{
  "n_layer": 9,
  "d_model": 320,
  "n_head": 10,
  "n_kv_head": 10,
  "head_dim": 32,
  "d_mlp": 1280,
  "vocab_size": 32000,
  "activation": "squared_relu",
  "norm": "rmsnorm",
  "norm_place": "pre",
  "norm_eps": 1e-05,
  "positions": "rope",
  "rope_base": 10000.0,
  "rope_fraction": 0.5,
  "qk_norm": true,
  "attn_scale": 0.192,
  "bias": "none",
  "tie_embeddings": "early",
  "parallel_block": false,
  "extras": ["some layers without attention", "paired heads", "shifted keys", "gated attention", "value embeddings", "hashed n-gram embeddings", "a smear gate", "learned residual scales", "skips across layers", "capped logits"],
  "init": "uniform",
  "init_std_qkv": 0.0748,
  "init_std_o": 0.0,
  "init_std_up": 0.0748,
  "init_std_down": 0.0,
  "optimizer": "adamw",
  "lr": 0.00157,
  "beta1": 0.9,
  "beta2": 0.98,
  "weight_decay": 0.06,
  "lr_head": 0.0124,
  "grad_clip": 0.5,
  "warmup_steps": 568,
  "schedule": "wsd",
  "decay_fraction": 0.731,
  "decay_shape": "linear",
  "final_lr_fraction": 0.0,
  "batch_tokens": [32768, 65536],
  "seq_len": 512,
  "doc_mask": true,
  "train_tokens": 588500000,
  "steps": 12366,
  "dataset": "wikipedia_en"
}
Each number is 500 + 25 x the weight over the matrix's rms, rounded and kept within 0 to 999. Layers, rows and columns count from 0. Numbers have three digits each.

# down: layer 3 MLP down (transposed), 1280x320, rms 0.0919, rows 276-313, columns 160-239
# up: layer 3 MLP up, 1280x320, rms 0.0992, rows 277-314, columns 160-239
down276:490541511442526476498507523498504474521494500513527505534448529520504452499482515497525469506500459478505509512487496475496498495470508505501546517534497495482494513486554489529518501516473501481480479504473552506499514490495512479527501513
up277:496513502483473485475498468468491504483479476485495507474449470498516545495554484485481455511542474498493528478514482509481478467503493481504513506505491470443516515511478484505498491460500512501485475474512480559483514501487437522530503502
down277:485490472522503472523539510516474489489490491474525498510462508498488529493535495485500507497517499511463554457495471494538526524454469550473508482464467551472504508536487511525472474481452472473518516527468497519495504423543493506499497521
up278:498489542521518482481528506505571532498416512501525554531466517483479535502493503514528540547470484494448494524459472509525538491535521516489480491551518538516534465470478495460481528515505513489553496509519526480494527498518483494498529460
down278:488525473538505528559543519439524510518497481494507438560497469485505493485518513476564483536513493503482510498517460492480494493537509514467509465499483510462520540521523463527495482499481508540522511502489481452474472508465445473526524526
up279:469477498477524496495514466501499478542464506489484452529489483500504556505496495531500534469524474517514505479465477487478496462500489495504530508508493453453460480485479496558489506508492531482519461539489514542504512514492459532471488505
down279:484495516489482492533504467511486530497503506487465530521509449511508487503492534529538491500494499516535521489511449499504519525488472510528522446486487502473511514524485483501529439459490517457495491519544498483518515465527497518535486548
up280:551535495465496462479509488475520565563471529462469541522498507477456531470488522490478516507551493490468475517505480492518478491499475531457492492511502513511471498477478514481479502485450482549477521523491476452491527503462489523493506443
down280:525538506487475477507474467523534497512493502518509482477543467511516453483465522493503492496548495446449484527517500513454521564494494501469484436542465495513488500482520453510489489505479559497501506470469480475514504473493523463495471525
up281:482504499458456519476499501460498477467488490498525469471471478445498510496531509476505507506520457534497515493515471491516485441476520509513515502467505507502491527489484527507490482491466502498491526521516558511465552539506485514480473498
down281:499479498537527519500476521519470523468470476535482523512448445416520472490517515493481498513478463508466536493472461507516503503491492495515486511530491509479486498490467493492526503500483529543558520542520530484531529460489476504544486537
up282:454487554444458491479521469494510574550487489509564499475529517480518514529474544522436520521501537524477482468501507532498540492499521532470474523504526514481509533554464512479519493447471562551470510480523508488498510520477440506474493472
down282:514498495522481424521526527493479537498549500514546540506478505514497484453523516505503475483461469495496509474487455488470485495487480493513502522499502509481509519523467481471486458501506508460515504506512474490496530500520508493517522534
up283:489504524480502473496539483491474523500478523524461506527514485474476522536514439491478524535518485511471469470505489498507498534518511490497492485512471498516528527477483500503463501481499490477463511501538494527501460520495493480482484469
down283:491517496499510514529520490513523495539490510487460454498448496469475463464485467472535526507499460518507502492538483488484481447483491484475500520502493492503506485503563505495462537483517489503489487493527514546474495507492479459491455515
up284:480439486502498497481493491480510478480506514472475504552486501506521519484492463525484490526498540530516516488496479470539511497507473476512467519540556506489504508522484487487493495476543500485493521473494499508513506504495475500504512457
down284:498481493479515478490467475495519540486537549500476532478535507521503541500509494502488497467496542489519531506486484501519531500517494504517512504511481487473473518530526510506490516491510476462523481508504487493513518518508509488473509515
up285:498516440461502479488490501494495515496459458458500505466499499465467522523482497486496515482510505530489517441470525493542520475504519523497496465546514505486473494533464512520479526547512493497490509537536500488516488565534476533473512531
down285:528485460492498448509518516535522497451491504496520478515483459495529490494501474502476502516497480498494509504485487496522480491475503539524510539534488511483502479516520508500474500467479503475511500546492475528510501507522465480553462524
up286:509493518436525529508513492528485485532469512525498516496439503473485516545496546474536529472530500482492498470515482494492506497502512510519528518479487465524553516507486526507464513523452516504501466491493528502472495523501511487462515473
down286:512472514443505486551486519534500514514539497534469506478501499468562452510493459507521489482568505482487526533508479488503533506491531518523520512511515504472507502547581481499485533505498486492517484469481468464514486558453535508518503502
up287:515478470463511497518500475481493525521479496528476469486509500490488510499541482476483493462538504486496489508469531500548548490485509537524473493518495473491456488513481497499470510481514493510447480502515512486523511505442488512480507515
down287:515490485490503465508503511514443491517496494548514516519511474485531470483484490507507524512518469506505497474513501517527539485478501511455517526488503516478517460530527499520472525497471513449512501498507480477516523501510491497514498511
up288:467514524501454461461520486492503538515458518497512520468493517496501530534498481470506482518484519543456520492475492487543523478540510522515573501556554546477509515504507495498470509484514483501499536534528484482449522536523460522497488506
down288:517491516461498444518504488523513521572491501464499514478454485513499461535521480507498542501522491443494501521526496463522474513494493517502534482492468477485504470489544458462479492458489529473507479533487491449503517447535471505536525436
up289:466489535465469469527493509505503476548466474490510503459455476478495523494483498505491469532507492530494491506499494494514515469497500498492523517509512521499497515490507507481512467525516498521475494561512485461490491480545512486482489503
down289:530482466485484493490486498485472497476479510518488487514478512486499486510525508500495510464528483490516511491510464512497505505478510516498493514504497517498489513518569506492475483502531542475491490506492519476532468501497476503464498522
up290:490454470502521480494506459479489463520523481519518553483484482453512535507501513487535506524499527497494505477535497489498499479492520523486516476578511491467491530499463516463502515547527501456528479492479504519483468535476536485490464490
down290:513510498469505512489457475493492492498477531504520485482451481456521460492486493471516488535500525482515494480532474527478490456494470509472544534469493488523480537506495503490479499521468498485494514508503521484536471459491547506518456465
up291:507487446466502494509470529492473479488457505518520521477514470475489517495521529488478532526508510546457506456478524488515487455501475525480520414499526494492514493477483512518480495517489467509525492521505517526508514499506496507496505526
down291:479506457482468459513503527489473493451462480486474494478508471505518479473499488482495514478489501501488498493507517545491509532479497535484510528524508489488502506560560533467503521487542506462530498563552465525535511478509452522495510501
up292:549513481455526524515532521513501540500459490523520465445501529511477551470477484497514480517508504540502496518504492471505527486459516516473487460490505540519530524504463474503521459462499466518448492472487492509500490511465538508482465498
down292:518512510495477474510507546532513456479491498499511473488506477541510494504486485542504509472493491532512516449501524488526497503475465511525480493489473503512450502516533498495489479494494468476498501525541454541535497485495447480533493516
up293:510479525494514520442556560569491549513512515525522531491505478505493516488512453497499506518444532485516496498472508497534483505476506534463493473488488484519494470504504503482492511508528470468492504566534513518476502519473442492446510473
down293:486484479501509508450522487500515493528523522478530466506559546481514458526507449510527506485512495481489496500511495459496514501505523468503490463482524485499542493483467482499508499503486478518519506486495476477507519515498498530480528513
up294:541521524460498471501494512504478451493443463537501510515454516504501532514548521492517523471469511515459504472478533462504524522509557519512499519487469516465440504488501493517495472515505497484498532490521468517498505514536513531523426513
down294:456498442473451516493526517489485488534473516499521464470505503541495438551517490532537512475490532488555514486518489498472530496478517522524492520464515467475525537475586525495483480488516509487469541521513452502501485495519496518509468500
up295:480505462484516511462470493489505528481471522481492468496528480491463511489456484466498518478509501497502490466479532463524500484525495487466531500473535497495530488550469522517478495554512497508477485505527485499506490497484477515518464497
down295:506487474534485513508508511477478500481481467508496469500496466494546438482515501515488557487506464531499531468512521550501499478476478483473482530515500500486506487546515505515495497559490505528525538507561508464483516511507515526496483493
up296:537508486498553476448450475495468505524474486501510493475458447455509516539489509528473551545485502492514501423492507503488513513521507476514460507520475562431471495490405516481531511479463485466485497501520542478503514504500467531494459454
down296:473502494561529501501519489509495507485535459502497518485500475480456525518464531476490494499514482585502498498504493517528500528527510516518541498507502499511499480490517443524483480467502536482449494529465487449512489519515554515512472468
up297:519478480524517512515492478503502518504512527554472521496506457508515530499486487495462510533485530476519523508467515486485502473497545494486494476521529477509493459512462442546463465478514520553505479528533496532552509525486462502490455520
down297:531530506499471507519469539584473507487468480530539488553466498540456399497507497500491463492469467546484506490511473501481476480465504542519514527490503538454471465529549508523529489503510473484501512529502507495426541486482490487499494512
up298:497502482468470482451503492515530517495486493513554510486482467476479518473502474484499504557475506506438454514483506510470495500487534544493509512495517530467530432540505476510481437529489487457466476499514505532545487475468504540532492541
down298:541511484488491504504476517508487525503497477531502498508457477462511464494537501483517518513530515490493463498520443510450482511480504521506467470461497470511494493481558511493534443477501479471466521533563523501506484467508518510507515503
up299:497504525492479520483507478492498518504482484504518469495470534498476534518519477499500473526517487454526497510525481506531538490532516516533458534501533492489464535488502507518517532520519495505473545524549496465482472524513524491475469501
down299:502537520477500468459548462500507496476501490541500483486511541484495486501544473511534475500460475464495505551531519485485481519524498489504497501479501513470500463497554461509538489502481502542469471507479521467509496477491469473466474529
up300:491487462470505497511472519512531489524531533492522514552540541514514515498517560488426529506527477450505488518505497480495538511502490490500462461487502490455482499510464540524511505514483496499471490429494531467519502557495505497487505490
down300:496505490491498535550489512507512491563535525497510493518500543448484442496485524469515474461477477483527486514464486504542526525470454456486484491483506530494524492444530532540477498482490492521485460503515519458480444483523506491480554449
up301:480465509502479462475522515486529530483487509473531473505478484467472533491486483544516528524506508515471516509471504470498507509507477547498545513491543474467494486473500550441522480512482468477473513531568461456524498507539495536489465476
down301:491484476533485542544470516477499520490462496535469503515512510513524498526487540491526509493515487470536538475507502513556511505477479519494481494513484537476534507506542531511487499506499488492543515505477455537554466486517484489524519498
up302:502487494443477530499492501536513527439503495504499453490481448433508504491534475489479521560504534480461472499491483484549534461504502502526458475526524492506469502513471545530527481551514492512504520501488534460529492492514489475480509494
down302:464499498520503490512473482500507483508459533483545495470486473506483478484508481494487441476488530510512522521511467471518462504464526547483503479507465497528509497436534551500462504500530488495495484492496520459489492496518509475463488477
up303:485422515504508505478490486509515531529485516479530545521457445532473547497483505466483514498489534491529487497527478490500500516513500543518468492534543503446497524505466528473529535541485490528482520559520522484501520532506526509524488462
down303:510462490541450495526511467496510525463561501533454460453524484476493505471475523451475502525459487488494500471503545515487496508471476448543477536483490494473503485514527536470478480530479483533544474510437503522511515503513471481504478542
up304:524522523486517510496495517485479497524494484520506569524508526522505517513519506511479507535485461500485494498534466478491528453498534511488544472518467516519455506511477529482558491517472500494491530506466461494524476436527516478475528489
down304:499511538556516498503487529482536503488530502493492507519496514494523515523547509507510479522528490465462520545514531472528540512455483471456465507470467504526503494496495483569513500502480485529513511509500448502515506481503506480499515471
up305:518458495491508474527503520457519455508501528531475542518490494488500529461512566552518507563522471519456503505480510506521533491485491512550468492462520484497472527473493495478445527558516477507502460474511485500510470501469461532517492526
down305:487458499484468468476497520488471475462517506511471459506535492466516492433488474566504469514527472470543549496497451556446467499464454497506480508465522436472512488477492466524518519520509512522487537491519537487495455498484533549491491475
up306:483424502467538484522519499490496482504485499529539484492490521468515542457552500535550534520519472479464491493527513460481500451502514508462490525546544499484558506504453541494489546543476461487478511475549495489526460485526497481454520510
down306:508535518507535523468522488489493529461528468488531520512479449502432486518514478502493490540531479510506499492524539529507512492485496543487537509580541501462501484530484512506562574501499519534511541479523540513430449540497507476530505451
up307:556480502481463533506472472532476497475495462501549486496486518503538534538489504470528530456529506538526475471526522518507554444505518489508528505515537532516480547520501537515540530501484501570510439485528486484507505493503522489486419494
down307:522489519481515516534504456501523508478519497478533518526460526531460545486523522487498504468487526519537522479497511510471463472508475510515447515452478515493496513517566529450472484462509485517510505504538498466500503501480492557530422522
up308:542473510460482489455553491515442497480439466508487521510497495496510505557497489543531529499508503518502479498504492469484506480500498468470471439491467480498470489515475528450499491470514475521472528495487486444456496524481517491511511501
down308:553478510522486518500527492496515526486472522479528491499528531519516466535480496492500489547503540503480482567535508515454515517460493477481519458488490462551534525497525504471489514520505479530448469470548493543471451475492504518517490563
up309:522444514478455530528523469481473522500513500514501537516494481526477507512521495488492511536570512487420489499510507499479476492464557500500482502487458507500491524521484494500488499474503468530506454475494540506518508497522503509484488487
down309:530454474519485517506489539477506540485493492516480536492486536526509443497485510471477523532473484483437491496522482525483526501560486465531485504450454508533520528504519492522485499495541503467516501506481492520474483530515518539497504511
up310:490477514454527497488513502469520507511467468502475523492475465461479505535506514518473497536486496506495506496527520511511498507508505493515518474483534505520467474496488462492495467494500510495500478452497513499499478449522482532465487485
down310:510494454481493464487494514517463493489480499497498504511498515492533453485501475496483528513507510530528520488497485519519544460464493519499509537515500510462438480513557510498504488512501486494517507531538533503535518509525464524497490500
up311:481512448509463482545536527484503486485512499526540493485494495510488536531503472520522538555505476478482476487510516484511524489482555537470508477502520520484497492531508489505527528465473495481471484476526530509475495493494494549502472472
down311:473543505508508489494535495530498496548539497492506500472505499499515467534507498492498478505518483469470482472511534485492529516519490507481512506473479495481494506498543479510479537483461516478527473469498488507502530498514498493471493511
up312:498475491483466515497514507484478543520465539491518485469475500519479519516474478486487569548484524485451530505491490496509502469484487502461484541525556469471523524516470520479483493508507496491467488514494511493477553522532508466507524451
down312:536523518463473466550452531514476520455529504523491509473458534544494466482477476495514467509510485486508479487516528494510495513434472517517498538541497513475528507536525519527515516502501484503551483500514459491479494457516488539510502461
up313:535441513488505466462542480456535472486486511495505495518457528529505538483504511540509529476551504522473486494520515488493479443492466530508461523478511500466509481487479519468539512496489498514521505519500499514503486525510501488517494508
down313:483492528448462502491519483504470534489522504557495523497445521486517477488516541505491481509505477491516466483513485528457490499497541495529476489488534552527510494545565469518512502464534510484478524481452528533527494479461477498471512551
up314:512483502443521482506493534566485533524509473488470492479517524515516505514517536523500514483513521493498472524490506452499493485506536498479487502483478555470502501516485516549503494499500515487503455503487501484505496514503535494474511480